config.toml
num_hidden_layers = 18
hidden_size = 224
num_attention_heads = 5
num_key_value_heads = 5
head_dim = 64
intermediate_size = 576
vocab_size = 2184
hidden_act = "swiglu"
norm = "rmsnorm"
norm_place = "pre"
norm_eps = 1e-05
positions = "rope"
rope_theta = 1530.0
rope_fraction = 1.0
qk_norm = true
attn_scale = 0.141
bias = "none"
tie_word_embeddings = false
parallel_block = false
extras = ["capped logits"]
init = "normal"
init_std_qkv = 0.0377
init_std_o = 0.0
init_std_up = 0.0377
init_std_down = 0.0
optimizer = "muon_variant"
learning_rate = 0.0145
lr_mult_o = 1.5
beta1 = 0.93
lr_head = 0.00881
warmup_steps = 49
schedule = "wsd"
decay_fraction = 1.0
decay_shape = "linear"
final_lr_fraction = 0.0
batch_tokens = 65536
max_seq_len = 384
doc_mask = true
train_tokens = 285500000
max_steps = 4357
dataset = "wikipedia_en"
Each number is 50 + 15 x the weight over its row's rms, rounded and kept within 0 to 99. Layers, rows and columns count from 0. The size before them is the row's rms in percent of the matrix's.

# layer 13 MLP gate, 576x224, rms 0.152, rows 0-124, columns 0-55
103:69 57 42 70 57 43 66 45 26 60 63 45 54 47 33 50 40 75 67 66 35 45 38 83 68 45 50 65 55 37 70 38 68 43 50 55 58 34 55 54 28 63 59 53 50 28 43 69 65 50 73 59 42 51 51 48
100:33 41 79 57 27 48 53 48 46 38 78 40 35 55 78 55 46 51 23 29 33 54 64 26 35 46 45 42 56 07 54 41 46 59 77 63 50 32 50 57 60 58 29 44 34 54 32 51 59 72 30 46 51 38 48 69
100:33 37 56 40 59 62 50 24 49 63 34 66 47 52 46 60 47 64 58 34 48 40 85 65 44 25 51 44 60 46 38 49 28 46 73 49 42 29 62 78 54 42 37 53 25 48 42 64 23 36 23 43 59 39 54 29
101:60 44 54 49 46 62 46 42 42 30 44 62 58 54 21 36 42 18 44 49 28 57 51 36 41 52 75 43 34 28 68 52 45 48 53 38 63 75 49 55 26 71 70 78 42 63 45 37 53 20 45 49 39 76 66 64
101:70 50 34 67 71 49 32 40 34 33 50 62 39 30 53 31 30 80 44 30 80 52 47 61 63 65 61 40 46 30 30 44 56 44 36 69 51 81 69 59 68 67 50 61 52 52 43 61 63 31 60 49 58 40 68 34
093:37 59 28 50 52 57 65 42 64 40 51 64 41 38 45 58 47 18 31 44 74 29 51 41 63 50 54 44 73 35 58 62 30 68 32 51 27 28 42 56 23 37 88 72 56 43 42 53 77 43 56 34 48 57 43 11
095:36 56 51 45 49 53 38 77 51 44 45 25 54 34 46 64 38 46 48 32 48 33 67 72 48 38 55 49 74 33 67 55 35 40 67 46 77 71 28 39 60 54 40 85 46 28 19 18 60 42 46 22 73 37 72 08
101:48 57 97 28 70 66 65 40 64 47 66 46 67 25 47 31 44 73 63 39 38 46 53 59 40 33 51 46 90 52 34 56 55 73 56 76 44 29 43 31 57 30 66 39 39 54 37 22 45 37 38 49 43 52 52 56
097:47 59 27 45 46 19 55 57 58 64 55 50 55 57 52 68 52 59 64 43 31 45 87 35 61 53 32 41 38 23 68 42 32 19 36 43 54 56 66 62 34 38 61 51 72 25 42 58 42 31 42 53 55 39 57 62
101:56 34 63 37 58 62 45 33 39 78 63 82 38 52 46 26 80 54 54 49 69 37 40 27 37 41 51 38 56 47 50 54 71 49 32 20 57 61 37 67 49 55 35 63 44 39 30 42 29 60 40 68 53 19 43 24
099:47 52 22 43 72 56 48 82 59 53 57 47 40 58 60 29 49 37 35 56 45 50 42 26 59 44 33 59 83 47 53 62 55 73 68 44 56 53 44 47 58 84 37 68 56 47 53 48 52 69 59 49 39 58 50 23
102:52 47 74 64 50 49 54 23 76 58 34 50 49 43 49 40 37 58 73 69 37 57 61 46 40 72 82 51 73 65 81 49 31 45 22 30 44 84 59 61 56 51 56 70 66 55 50 49 43 61 60 37 36 25 29 57
100:56 58 61 47 53 93 65 38 38 53 42 71 63 68 50 54 58 34 50 38 56 85 41 63 30 25 48 47 57 92 39 70 24 62 66 46 56 55 50 69 36 44 52 48 45 77 49 20 35 73 74 35 63 43 55 48
102:36 59 36 57 47 60 47 37 28 42 32 48 75 40 46 57 43 68 40 36 29 21 85 35 62 50 45 83 47 56 29 58 71 44 64 58 55 49 63 45 28 40 80 63 30 47 71 27 57 51 38 80 65 29 41 70
100:40 34 50 56 75 45 46 42 36 57 64 53 41 57 48 47 49 72 26 30 46 49 68 46 63 44 61 46 69 53 53 77 24 79 52 61 22 36 33 49 70 99 81 48 43 64 43 56 43 43 45 61 38 72 61 62
098:44 60 57 22 27 76 41 43 31 28 25 65 39 51 64 58 49 27 56 41 60 57 20 64 64 44 44 50 55 56 53 72 41 66 36 56 68 57 41 71 67 31 63 61 46 31 26 44 60 50 50 55 45 46 33 53
097:47 60 55 64 59 50 59 43 41 78 40 48 41 44 65 32 81 61 84 43 36 59 38 58 66 46 37 41 71 47 52 43 44 51 59 24 60 43 59 36 54 51 54 43 66 70 50 45 68 54 63 25 58 23 36 36
100:24 69 41 32 64 52 30 42 56 51 83 38 49 64 69 31 66 62 70 64 61 46 35 27 55 45 55 57 42 59 51 57 51 70 56 43 41 21 59 38 47 54 57 35 59 49 38 37 77 43 19 49 71 64 37 26
103:43 50 56 31 48 57 60 40 51 25 56 38 67 74 43 59 44 27 73 31 52 61 60 63 46 27 19 57 45 73 59 70 46 45 56 70 39 42 43 29 56 55 57 43 31 38 30 64 71 71 51 33 29 39 56 50
096:45 49 55 61 57 63 51 38 25 42 50 72 61 46 32 36 49 57 46 57 48 39 48 26 43 63 48 22 58 38 38 57 70 66 71 60 24 39 56 78 43 35 72 73 52 57 65 77 39 51 36 46 31 30 41 74
096:44 62 53 44 62 65 43 65 65 58 39 64 22 34 53 45 46 59 60 61 52 42 17 51 55 63 34 57 46 47 61 39 27 62 57 33 47 38 38 32 51 67 67 57 44 30 56 27 31 31 38 46 07 71 41 45
096:76 68 48 69 50 74 67 45 52 40 41 67 41 69 75 55 49 34 59 42 51 48 51 39 55 33 57 75 51 62 85 38 55 33 71 58 55 45 59 47 54 49 27 56 26 34 51 38 72 31 45 35 54 39 37 40
100:60 63 46 59 32 43 48 46 71 62 84 55 38 56 52 28 42 58 35 39 63 25 41 36 50 34 49 67 44 53 64 43 48 51 60 22 44 50 49 76 60 45 53 41 51 41 58 58 46 53 38 06 81 56 19 63
103:21 42 74 69 44 74 36 59 48 36 29 35 50 60 41 37 75 53 66 37 40 44 53 39 32 30 56 68 42 26 60 06 44 28 73 61 67 55 50 39 60 70 66 79 59 37 65 34 49 36 27 36 63 39 64 69
104:33 71 48 59 47 70 42 40 42 45 31 40 62 65 85 64 42 74 35 46 46 54 33 49 71 57 70 76 30 47 63 22 62 55 55 48 40 56 58 41 73 33 67 52 55 58 32 35 83 72 65 53 45 41 48 67
098:50 74 82 51 46 44 73 61 46 48 43 43 46 41 51 46 61 58 48 85 55 62 48 42 30 84 50 44 50 62 48 43 69 28 37 48 74 42 34 36 56 51 79 50 28 52 37 54 78 41 49 53 38 85 49 61
097:29 70 36 54 41 73 57 50 62 51 53 62 49 24 28 50 82 69 71 61 39 69 64 48 29 69 39 41 51 52 62 27 19 44 51 52 46 24 74 49 56 73 40 70 47 39 48 40 49 91 61 29 46 43 58 47
103:58 27 48 44 56 47 48 48 70 44 38 56 62 23 74 37 39 62 53 40 58 55 36 54 56 45 58 26 57 29 55 19 66 39 50 55 16 91 44 62 86 63 33 57 42 50 43 33 54 54 17 41 44 79 52 55
103:55 50 64 39 61 62 52 71 00 42 77 38 38 59 39 48 58 36 49 63 61 55 50 43 62 56 42 60 44 27 62 52 04 48 55 64 63 80 57 65 46 52 62 57 46 41 26 54 22 33 87 36 34 55 36 23
098:66 24 44 59 42 56 51 46 16 37 25 17 35 32 54 55 53 81 62 46 52 48 52 32 62 22 34 45 57 59 46 54 46 55 57 86 52 56 65 36 63 44 49 64 44 25 35 40 68 49 27 46 27 72 69 63
103:35 49 40 32 45 64 45 61 54 48 60 71 64 53 39 63 55 74 61 66 33 56 46 40 35 61 26 24 42 46 48 55 43 65 57 52 61 34 52 49 60 40 70 12 29 34 53 39 53 75 73 50 48 62 42 50
102:35 61 50 41 64 60 40 48 64 30 65 44 37 31 55 66 51 67 27 37 45 64 51 47 62 55 43 54 13 40 71 34 56 73 29 36 76 40 18 44 47 68 59 62 62 40 40 43 24 35 33 22 47 24 31 67
096:47 43 64 45 79 40 62 39 50 42 73 39 71 55 39 72 54 67 38 35 56 72 26 43 44 74 78 60 57 55 60 13 44 24 47 59 55 37 76 51 52 70 44 62 60 30 65 68 48 58 45 36 34 61 59 60
105:52 72 62 68 61 53 53 16 39 91 59 56 33 27 30 49 49 61 44 48 43 60 74 54 26 53 40 63 39 38 50 50 54 43 32 45 64 54 63 51 67 59 73 76 47 63 20 31 49 40 33 48 27 37 42 74
098:71 27 58 50 59 50 49 50 21 40 60 48 74 54 15 33 36 36 32 33 52 36 35 39 36 68 48 29 33 40 36 36 43 58 64 35 45 53 48 23 25 68 50 65 47 42 39 30 34 41 59 51 80 43 62 59
109:46 59 28 39 49 38 64 52 99 50 60 57 80 40 24 74 49 53 43 58 73 49 65 37 55 22 61 57 59 43 58 75 47 12 67 36 53 50 72 42 44 76 72 48 39 38 72 24 57 43 53 51 44 31 69 53
101:44 66 18 68 73 51 40 48 44 52 61 45 43 47 54 41 73 42 49 46 57 46 67 40 45 34 60 68 64 35 60 40 22 65 18 23 30 55 43 49 60 49 34 23 37 38 26 30 58 45 48 56 44 33 46 48
099:69 61 42 42 33 61 44 31 47 56 53 58 65 55 37 26 50 46 64 66 58 47 65 57 54 43 63 57 71 52 35 57 28 48 42 31 47 45 58 41 71 20 38 44 60 48 36 54 37 30 41 41 45 62 39 50
102:41 67 60 16 69 39 37 40 42 35 58 75 76 59 62 46 28 77 35 27 15 48 51 30 47 37 63 62 55 54 83 45 53 41 65 49 22 56 59 69 48 41 56 47 60 54 58 87 28 58 92 54 80 30 34 48
100:27 94 59 63 55 60 34 38 30 59 58 36 35 50 48 67 59 15 45 47 53 51 54 84 52 31 32 39 65 16 31 63 54 53 59 65 45 45 55 39 49 33 50 47 41 00 54 79 42 37 53 05 48 41 54 27
103:37 73 32 63 38 19 60 66 51 33 33 53 44 49 48 67 34 49 66 51 49 33 67 68 47 57 33 74 49 51 60 38 68 44 34 32 38 42 56 75 40 35 28 43 28 67 57 52 65 64 65 53 32 82 55 32
099:73 45 44 52 40 33 47 48 32 39 34 58 76 55 38 56 46 47 47 27 65 65 47 47 75 39 45 43 30 46 51 31 56 38 72 45 67 42 26 57 64 51 65 53 55 56 52 78 71 38 59 42 40 47 46 37
103:86 52 35 46 69 39 63 57 26 67 64 54 55 68 69 41 45 42 43 42 60 52 42 48 77 42 56 67 56 21 58 57 67 44 75 73 31 59 53 37 48 49 47 95 61 29 67 40 66 45 43 65 37 68 51 39
098:38 69 38 58 69 44 45 36 51 67 27 41 46 78 60 54 67 28 38 51 63 88 45 36 76 63 47 75 50 52 68 55 60 54 51 43 53 56 50 25 49 19 71 62 43 51 72 44 39 57 37 34 52 27 51 52
103:41 68 60 79 81 42 42 64 26 43 53 40 43 62 58 79 34 71 47 40 61 76 22 71 80 44 52 60 45 46 33 77 50 47 51 48 64 66 73 55 58 41 55 34 63 41 39 49 71 61 26 48 18 69 55 50
097:38 42 36 35 45 52 23 73 59 68 46 31 24 30 09 38 40 62 62 58 32 52 51 66 41 60 24 50 71 41 53 44 55 40 66 73 53 56 61 41 61 70 62 47 64 49 74 22 51 57 32 55 54 70 84 45
103:39 73 43 57 50 72 48 56 42 25 52 52 25 63 46 58 32 51 26 47 41 47 64 82 40 74 32 66 43 53 59 38 39 32 41 63 51 58 49 41 45 49 71 43 65 35 37 80 60 55 53 35 76 32 42 27
098:42 53 52 46 67 50 75 47 61 53 44 56 63 30 34 32 73 50 43 49 64 58 73 73 49 37 60 68 45 42 64 68 37 55 62 51 56 71 78 69 49 54 51 62 53 43 30 56 35 41 60 38 37 64 25 56
094:27 55 68 47 51 41 56 45 57 46 43 44 73 37 39 49 31 55 83 64 13 51 51 53 74 51 68 52 40 54 54 43 89 36 62 27 30 23 26 68 51 16 43 56 70 42 52 68 28 66 53 28 45 52 52 65
103:51 55 47 34 25 63 51 42 58 40 54 58 50 86 24 53 45 48 35 42 55 39 52 49 78 27 29 27 54 53 37 68 56 28 49 30 26 51 72 56 67 28 48 32 37 68 68 40 52 52 54 36 77 61 46 27
102:44 63 27 64 32 66 54 69 20 52 64 41 36 55 58 47 45 59 76 37 39 51 74 66 38 64 22 59 50 60 73 65 66 67 37 54 48 31 63 60 47 38 68 66 41 45 40 51 82 42 47 39 46 59 77 35
100:41 22 93 67 39 54 67 46 42 73 75 66 57 50 48 28 51 43 26 47 60 33 38 43 73 62 41 64 62 56 50 54 61 34 55 61 42 34 43 58 34 45 55 53 57 34 40 81 65 43 45 58 61 65 32 52
093:64 22 37 62 47 90 54 99 48 50 18 69 48 59 44 34 52 29 64 70 39 49 55 60 47 41 31 53 48 51 28 51 34 57 28 43 56 46 31 41 42 32 64 53 45 36 27 55 69 67 43 30 32 51 73 63
102:30 55 93 50 70 40 19 26 76 31 63 58 65 64 43 60 29 32 34 53 63 36 30 50 35 78 65 65 79 46 52 24 40 55 52 38 49 34 34 45 42 46 45 23 44 54 71 58 69 40 71 46 53 32 45 42
102:53 51 54 55 56 47 26 71 66 65 49 56 29 40 28 47 76 54 28 58 48 56 36 41 39 37 43 45 62 04 57 77 54 30 46 66 66 52 42 52 53 50 74 51 43 37 29 71 42 40 53 54 87 56 38 89
098:44 52 52 54 83 39 47 68 56 43 51 20 49 25 56 38 48 44 76 18 43 36 38 40 53 52 62 56 60 23 63 72 40 66 38 61 66 64 73 51 66 60 47 57 47 33 49 55 44 63 31 30 49 58 45 32
097:42 42 38 57 46 48 69 14 52 23 54 46 33 53 66 64 87 41 78 83 36 45 61 79 50 47 13 52 52 50 82 69 45 50 47 54 50 28 78 46 79 45 49 62 49 50 70 31 42 47 73 49 37 34 55 60
097:34 33 45 44 47 37 52 59 28 59 44 64 60 38 51 20 46 42 44 28 42 50 57 49 53 36 10 43 59 54 57 49 28 37 38 44 68 28 47 53 65 53 40 59 60 64 31 36 40 47 54 30 77 69 39 42
102:76 24 46 37 32 65 53 59 64 60 17 48 48 51 55 80 41 44 68 38 61 54 72 56 60 54 46 48 61 55 58 75 42 49 67 63 41 62 50 51 54 61 73 67 51 55 60 60 50 57 70 51 51 45 58 24
096:52 31 54 62 47 67 55 60 46 41 62 74 50 42 88 46 48 58 52 62 56 50 64 40 19 54 63 37 58 50 39 60 29 36 68 40 38 33 60 53 79 67 66 59 78 80 31 39 53 36 64 29 59 61 50 28
099:38 73 36 71 21 64 55 78 42 35 59 69 46 73 32 40 42 43 38 55 50 39 63 33 69 87 29 74 43 53 44 29 31 50 56 29 53 30 72 29 65 65 37 68 48 44 26 53 39 48 46 46 63 43 20 55
103:53 38 64 45 60 49 47 55 67 62 55 65 57 58 27 35 33 39 28 64 47 37 42 63 50 43 47 52 58 50 69 41 34 59 68 52 62 46 46 58 56 51 73 49 57 38 43 57 20 54 34 51 41 67 62 71
096:52 85 55 46 47 65 44 35 29 62 29 72 51 60 61 23 84 58 66 41 56 64 46 28 73 52 46 52 74 44 58 39 32 62 38 66 75 62 69 65 47 35 61 34 38 29 56 39 76 52 70 53 45 77 28 63
098:55 49 67 38 23 46 71 62 86 81 88 66 79 49 64 50 40 69 53 83 53 56 40 51 24 50 44 60 56 50 51 53 29 50 32 33 30 57 57 27 64 49 45 42 55 36 57 39 52 41 35 31 59 29 51 58
102:88 27 68 52 27 68 54 61 45 68 50 58 73 27 30 59 53 61 52 62 43 25 46 69 24 56 39 72 61 67 75 55 63 50 72 50 43 38 64 43 54 28 61 72 59 37 32 54 54 73 66 11 66 48 75 47
110:41 63 55 59 50 62 44 58 33 56 53 44 68 24 56 48 48 19 46 66 44 32 46 67 48 68 22 39 51 47 60 37 41 69 50 54 46 57 53 35 80 60 32 34 43 58 54 56 53 45 57 35 47 48 72 53
099:54 34 44 41 66 46 16 71 34 64 52 34 26 41 75 37 19 59 56 65 50 64 31 38 44 84 43 39 29 56 35 43 67 49 66 35 41 61 42 47 64 32 46 64 54 45 55 46 73 57 47 46 61 70 44 52
100:36 65 57 26 58 53 64 39 43 55 42 40 38 57 42 52 55 35 49 71 44 37 32 41 62 44 30 46 73 72 55 62 57 50 56 51 27 57 43 60 32 50 56 69 45 44 29 60 83 45 45 40 71 44 79 65
104:71 77 41 42 44 67 43 32 69 40 43 40 55 27 53 47 48 67 30 57 14 49 64 70 74 56 66 56 34 53 69 38 54 28 44 38 90 46 49 46 31 61 48 49 33 57 60 53 60 55 49 23 46 63 52 27
108:69 45 71 49 34 54 63 36 51 56 49 69 63 55 36 43 36 64 56 52 37 37 34 58 32 58 36 45 19 23 39 39 71 55 51 71 46 49 37 49 76 55 34 79 52 42 40 38 59 68 46 36 66 44 43 46
104:44 42 40 50 53 55 48 46 13 60 57 34 56 47 56 53 62 37 48 36 70 37 14 33 25 45 53 67 42 36 83 34 19 67 53 79 78 50 64 47 73 46 30 63 51 51 68 44 45 39 44 36 74 58 63 50
101:29 50 60 43 24 35 63 35 29 43 34 50 51 50 56 51 23 63 84 55 40 50 41 39 40 22 51 86 68 38 44 39 68 72 65 39 44 68 53 80 57 60 44 38 57 71 67 47 67 40 25 47 60 56 48 49
099:39 41 56 68 33 59 62 43 44 64 31 49 52 57 27 56 55 71 55 34 74 43 73 51 52 55 32 30 76 24 84 43 35 56 64 60 40 66 27 55 46 45 76 33 39 27 32 53 44 32 38 53 69 59 44 50
100:75 27 50 25 68 56 35 59 40 46 49 63 48 63 71 66 84 61 46 58 78 40 18 43 55 28 20 29 50 46 57 41 41 45 53 56 60 34 57 51 30 40 54 61 44 74 30 71 55 60 80 50 65 77 18 55
099:53 53 65 29 50 56 33 34 56 51 26 26 61 43 55 74 37 51 62 39 28 00 55 36 68 65 67 76 45 41 55 55 59 59 44 63 62 60 62 40 44 49 36 67 36 67 43 36 67 29 33 39 60 59 58 45
102:63 43 35 50 39 65 17 48 69 58 43 45 38 38 38 62 59 50 56 39 63 07 44 41 55 39 52 36 57 33 34 58 69 56 39 48 51 62 61 41 43 56 33 72 26 69 53 53 69 32 40 60 71 51 74 26
102:52 45 49 59 56 63 79 30 44 59 63 62 81 63 53 51 55 41 50 19 14 68 59 38 51 55 53 48 28 37 91 66 42 39 85 48 56 63 50 77 43 33 40 59 48 35 38 67 42 53 32 57 41 45 75 56
094:59 53 44 41 28 37 61 47 59 21 45 31 14 49 35 58 52 43 39 49 48 53 53 36 43 57 44 34 75 41 61 41 30 67 19 73 58 50 46 59 31 85 48 37 59 56 50 65 16 57 67 46 50 49 65 54
100:58 36 33 37 35 44 56 38 59 24 55 55 51 57 63 45 48 31 27 78 57 59 38 74 51 44 72 49 55 09 62 21 30 75 42 46 38 52 55 65 62 38 67 53 48 29 44 60 33 65 23 65 26 40 50 46
095:47 62 43 57 55 59 47 42 36 45 65 60 40 33 36 09 58 38 41 36 14 76 59 38 41 55 35 56 53 46 30 71 48 43 62 46 60 73 83 48 25 76 76 50 40 44 59 53 38 32 63 59 56 55 40 44
103:37 59 30 48 44 39 74 45 45 48 41 57 42 51 36 80 55 19 45 38 50 52 42 51 24 45 28 82 76 55 43 73 28 42 62 56 51 43 59 50 60 63 87 62 40 46 35 63 47 54 75 38 60 31 50 55
096:63 73 63 33 51 81 65 29 73 68 78 45 68 41 51 78 62 54 54 45 60 35 38 39 51 45 49 63 45 58 42 57 41 61 83 54 87 51 38 46 65 40 46 45 65 46 44 33 51 40 31 30 30 47 72 45
096:27 56 48 50 30 58 70 72 64 40 42 86 47 65 58 79 76 13 41 56 62 47 81 51 38 62 46 55 52 44 46 46 69 49 54 61 33 52 56 52 14 13 60 72 63 44 53 64 43 60 47 36 45 47 51 46
095:37 34 57 42 57 46 75 50 62 37 73 46 63 38 30 39 38 64 50 56 65 56 56 46 40 58 46 27 64 32 41 37 27 52 80 45 73 70 69 75 21 41 25 74 33 18 53 61 47 70 42 48 49 43 34 57
104:52 63 44 48 54 59 80 58 34 57 53 64 72 45 33 38 54 38 22 40 66 56 46 52 49 44 57 65 16 61 66 25 43 58 67 69 64 50 77 62 62 69 67 43 41 61 50 60 64 52 28 52 24 33 47 35
103:37 18 93 53 52 89 14 43 17 43 69 40 46 53 49 45 53 26 59 62 65 37 51 59 53 37 51 47 56 46 44 27 49 37 67 84 49 55 42 51 44 89 21 76 38 49 65 72 51 66 63 46 42 47 52 36
103:63 51 45 47 26 63 27 00 29 39 76 35 79 55 49 52 32 66 25 46 42 51 58 67 42 55 56 77 44 36 54 47 31 56 65 87 41 37 42 46 46 39 74 04 44 52 43 54 69 57 52 54 60 45 25 60
103:56 78 41 57 47 34 36 59 44 23 36 46 34 25 71 52 63 28 45 70 51 95 32 59 57 59 51 34 33 40 61 39 30 38 56 59 69 41 69 25 65 46 59 57 33 75 20 72 65 54 44 56 33 61 41 43
106:14 43 63 57 39 62 45 47 56 76 82 61 57 76 37 48 30 49 63 36 54 56 31 21 45 57 55 59 55 00 40 58 56 41 42 87 40 52 73 63 53 63 24 54 41 73 58 46 36 68 54 45 49 55 77 37
103:36 75 31 82 78 54 50 54 68 62 53 50 50 56 33 45 24 34 66 50 49 56 32 79 34 35 56 24 59 64 81 35 22 52 52 42 12 55 34 46 30 54 35 28 44 59 49 46 68 57 50 41 46 57 49 49
102:59 31 66 60 67 45 42 41 21 43 69 45 42 28 70 32 47 66 65 84 49 22 48 47 64 29 60 50 62 49 54 68 57 58 41 50 61 47 74 50 55 59 23 32 77 72 54 45 59 88 49 53 53 53 64 54
098:66 42 76 41 57 31 65 24 50 39 80 63 41 35 40 47 33 38 50 47 70 54 47 28 27 32 59 50 23 61 38 60 54 63 43 33 53 75 42 48 72 43 48 38 44 43 48 70 74 27 49 27 57 38 40 24
097:31 71 28 74 58 74 56 57 60 23 45 37 60 64 54 42 75 44 61 45 53 45 66 66 58 52 39 53 41 74 54 49 67 61 45 62 29 52 26 29 52 42 47 46 66 67 66 36 27 59 71 35 94 75 55 45
105:41 51 43 63 52 67 50 37 48 27 57 82 41 43 33 74 40 37 80 47 23 41 45 52 46 42 51 57 45 07 53 44 30 59 27 36 71 55 41 58 58 56 27 56 38 41 66 51 50 65 24 61 44 49 53 42
098:56 34 37 37 32 45 49 53 71 30 33 41 54 47 58 55 35 61 62 45 62 43 47 51 41 71 44 34 46 51 64 48 74 27 32 55 50 37 48 52 59 51 69 48 23 45 37 59 40 74 31 25 73 43 72 54
105:35 47 70 39 18 49 32 23 33 66 38 49 74 57 86 73 36 51 35 44 49 45 63 57 64 53 50 41 46 38 58 57 14 48 92 40 50 52 48 40 41 30 61 53 72 56 58 21 71 43 46 46 47 20 27 67
097:80 56 41 56 70 46 58 50 58 57 44 49 35 46 30 68 39 69 61 34 68 72 34 43 49 35 45 36 75 60 49 60 44 44 31 38 25 51 32 22 45 41 22 58 52 51 42 60 55 53 15 33 50 53 47 40
103:16 51 32 57 48 63 55 40 48 22 46 85 64 44 48 30 18 13 73 57 51 54 51 32 78 49 54 25 59 51 54 50 70 49 41 56 29 42 22 61 71 34 60 68 47 78 50 47 67 56 52 30 58 36 64 35
103:26 81 51 77 51 42 58 56 34 79 88 69 47 35 47 71 30 45 42 45 49 69 74 54 48 77 29 42 63 43 54 76 42 43 38 67 58 74 36 42 60 30 70 34 38 41 62 32 62 51 31 26 25 45 43 59
097:40 34 52 71 45 30 29 37 67 57 44 51 53 53 32 61 61 53 40 71 64 43 37 22 45 41 36 48 51 65 67 63 30 37 65 45 75 63 36 56 60 51 47 38 63 61 82 59 51 78 60 44 33 67 10 20
098:74 50 28 64 50 47 50 50 52 50 53 59 68 53 36 68 46 39 59 43 71 42 45 14 84 42 21 71 68 73 52 36 34 46 29 54 58 63 63 33 44 49 49 65 86 47 38 54 58 29 30 47 45 57 36 64
099:29 44 50 59 56 38 45 51 69 32 67 60 47 26 62 37 44 81 41 58 83 64 50 54 61 53 34 62 60 57 73 65 51 51 60 56 15 94 63 68 49 54 70 48 64 74 74 48 53 73 47 47 31 44 75 59
099:47 53 51 48 68 61 41 44 27 38 43 47 42 23 28 66 46 61 49 37 32 31 47 58 51 48 41 52 50 39 48 28 38 59 40 78 57 52 82 45 57 46 39 32 78 40 67 95 57 71 12 27 63 56 56 42
101:26 40 20 37 66 33 50 46 39 47 51 50 17 35 54 40 46 41 49 09 38 66 67 59 52 31 44 49 33 40 39 11 27 48 48 43 27 71 25 63 64 41 46 80 13 61 41 67 54 79 50 51 30 27 62 31
102:59 46 60 25 68 77 44 41 45 55 53 58 50 41 87 33 58 65 44 69 32 44 75 61 50 50 38 28 59 37 57 55 60 58 76 49 52 30 50 38 84 35 32 51 53 44 54 32 44 33 19 44 39 44 36 41
099:48 67 29 70 47 74 41 70 43 40 54 76 37 77 42 50 53 42 45 30 85 42 76 50 61 59 55 39 64 69 27 62 59 61 38 66 37 61 68 62 53 60 44 45 77 57 41 21 54 70 43 50 43 70 84 52
103:35 69 47 62 73 62 84 33 42 48 60 55 49 44 46 23 55 44 53 62 30 57 72 72 56 25 79 58 49 71 27 26 59 38 50 48 37 37 42 67 53 44 65 52 60 54 42 50 40 34 34 60 41 51 55 60
102:70 80 59 33 45 67 77 57 47 67 64 46 60 67 76 55 45 39 41 50 35 48 57 63 55 60 56 59 99 54 72 67 58 37 20 56 57 31 45 47 57 54 75 56 54 50 43 50 23 51 67 44 55 71 42 56
096:58 59 49 40 29 33 43 09 20 40 43 33 50 12 43 26 49 59 57 37 29 53 89 29 61 48 47 32 45 59 81 45 61 52 36 46 69 45 74 73 35 39 45 32 57 69 54 53 64 38 54 56 09 48 35 42
094:40 52 44 32 58 44 81 40 49 56 06 54 54 70 37 42 43 65 30 30 34 66 60 38 32 96 32 37 65 45 61 31 65 43 48 59 18 58 69 66 45 43 55 57 40 34 70 32 48 64 67 55 69 38 42 59
096:51 54 51 44 43 34 57 38 52 58 49 52 55 28 36 45 31 48 28 67 40 52 30 14 44 43 40 55 56 79 48 37 61 83 36 76 48 45 68 45 50 65 47 57 80 47 49 55 52 56 21 63 43 78 53 34
097:67 61 50 43 34 50 47 41 45 15 46 66 80 50 40 35 74 45 52 48 52 55 78 34 64 61 45 34 33 26 74 63 48 63 43 63 40 38 35 45 74 45 71 52 42 46 71 79 38 56 50 31 55 34 32 47
101:67 51 23 57 56 64 29 34 62 58 69 39 60 69 28 63 49 44 44 55 35 50 72 54 51 56 43 22 38 49 51 37 41 71 55 39 37 42 41 54 67 90 57 39 60 33 52 25 62 31 58 39 24 55 24 67
094:56 54 81 35 06 53 23 68 59 80 42 38 51 50 66 55 65 50 33 63 39 38 51 61 41 59 53 65 56 58 17 68 45 55 73 20 17 62 64 57 46 54 44 43 78 56 38 35 55 59 48 62 36 54 65 44
106:46 46 57 41 42 59 48 51 52 51 35 62 42 73 53 63 32 56 31 39 79 61 51 66 38 50 32 36 62 32 64 37 67 57 69 39 60 66 40 62 28 21 35 49 76 71 64 55 47 48 34 48 60 50 21 52
099:63 44 49 37 53 24 69 55 64 77 44 73 49 61 56 46 64 59 38 55 51 50 42 41 32 71 72 43 38 49 61 33 33 36 42 37 53 87 62 15 47 59 43 38 56 59 33 75 62 59 66 32 61 05 68 27
106:33 63 78 73 35 26 63 43 25 14 30 44 28 67 75 47 44 35 55 52 20 42 52 66 42 39 71 51 58 54 70 26 35 26 38 46 67 19 61 68 38 54 54 23 41 50 37 69 73 59 22 55 77 48 46 61
103:55 27 21 33 25 65 49 68 92 50 37 42 63 36 57 72 54 69 31 34 47 63 69 35 60 35 30 48 71 59 61 45 71 38 34 52 65 70 40 48 48 34 69 37 67 38 49 78 31 28 80 57 85 62 35 33
101:29 35 64 62 43 51 50 84 44 66 29 61 62 39 28 52 25 49 40 40 03 47 63 54 40 50 51 49 48 48 42 39 52 54 25 53 63 43 66 69 46 63 53 23 50 37 70 32 52 65 56 62 47 34 66 47
106:69 54 23 62 62 43 55 58 61 28 42 66 38 61 63 67 41 63 45 45 50 17 52 40 42 78 24 55 43 38 53 28 52 33 37 78 76 40 43 34 49 09 57 61 71 50 59 54 29 51 27 58 59 51 50 46
099:70 69 24 40 45 53 59 72 31 34 19 62 10 29 37 40 42 27 34 34 55 52 53 44 74 45 78 83 34 60 63 62 48 24 61 49 30 58 38 64 37 42 59 40 64 59 54 37 27 69 51 18 42 41 58 59
098:30 65 49 52 71 59 71 47 51 38 57 65 62 56 49 34 29 39 24 50 32 57 56 27 52 70 37 59 76 32 55 52 42 37 72 50 30 81 92 15 51 69 67 34 49 50 23 36 72 49 62 44 22 59 51 62
096:57 61 57 58 57 49 67 64 41 50 43 54 71 36 46 73 75 35 48 48 52 52 48 07 39 55 72 58 51 45 41 49 17 74 42 40 41 59 77 48 35 38 43 40 61 40 57 37 26 36 43 54 49 47 32 15
101:47 51 50 46 62 71 36 72 76 41 35 53 22 48 58 49 57 37 62 24 72 32 53 44 71 43 58 73 58 42 39 44 37 38 56 61 61 27 36 55 41 55 69 39 62 28 25 47 34 52 54 51 65 74 47 38
105:85 67 74 47 34 39 45 32 62 62 33 38 42 59 26 61 63 38 80 65 46 47 34 55 22 49 64 08 56 24 64 66 77 50 25 39 37 38 60 41 25 61 55 53 44 44 44 64 63 52 36 22 30 26 79 56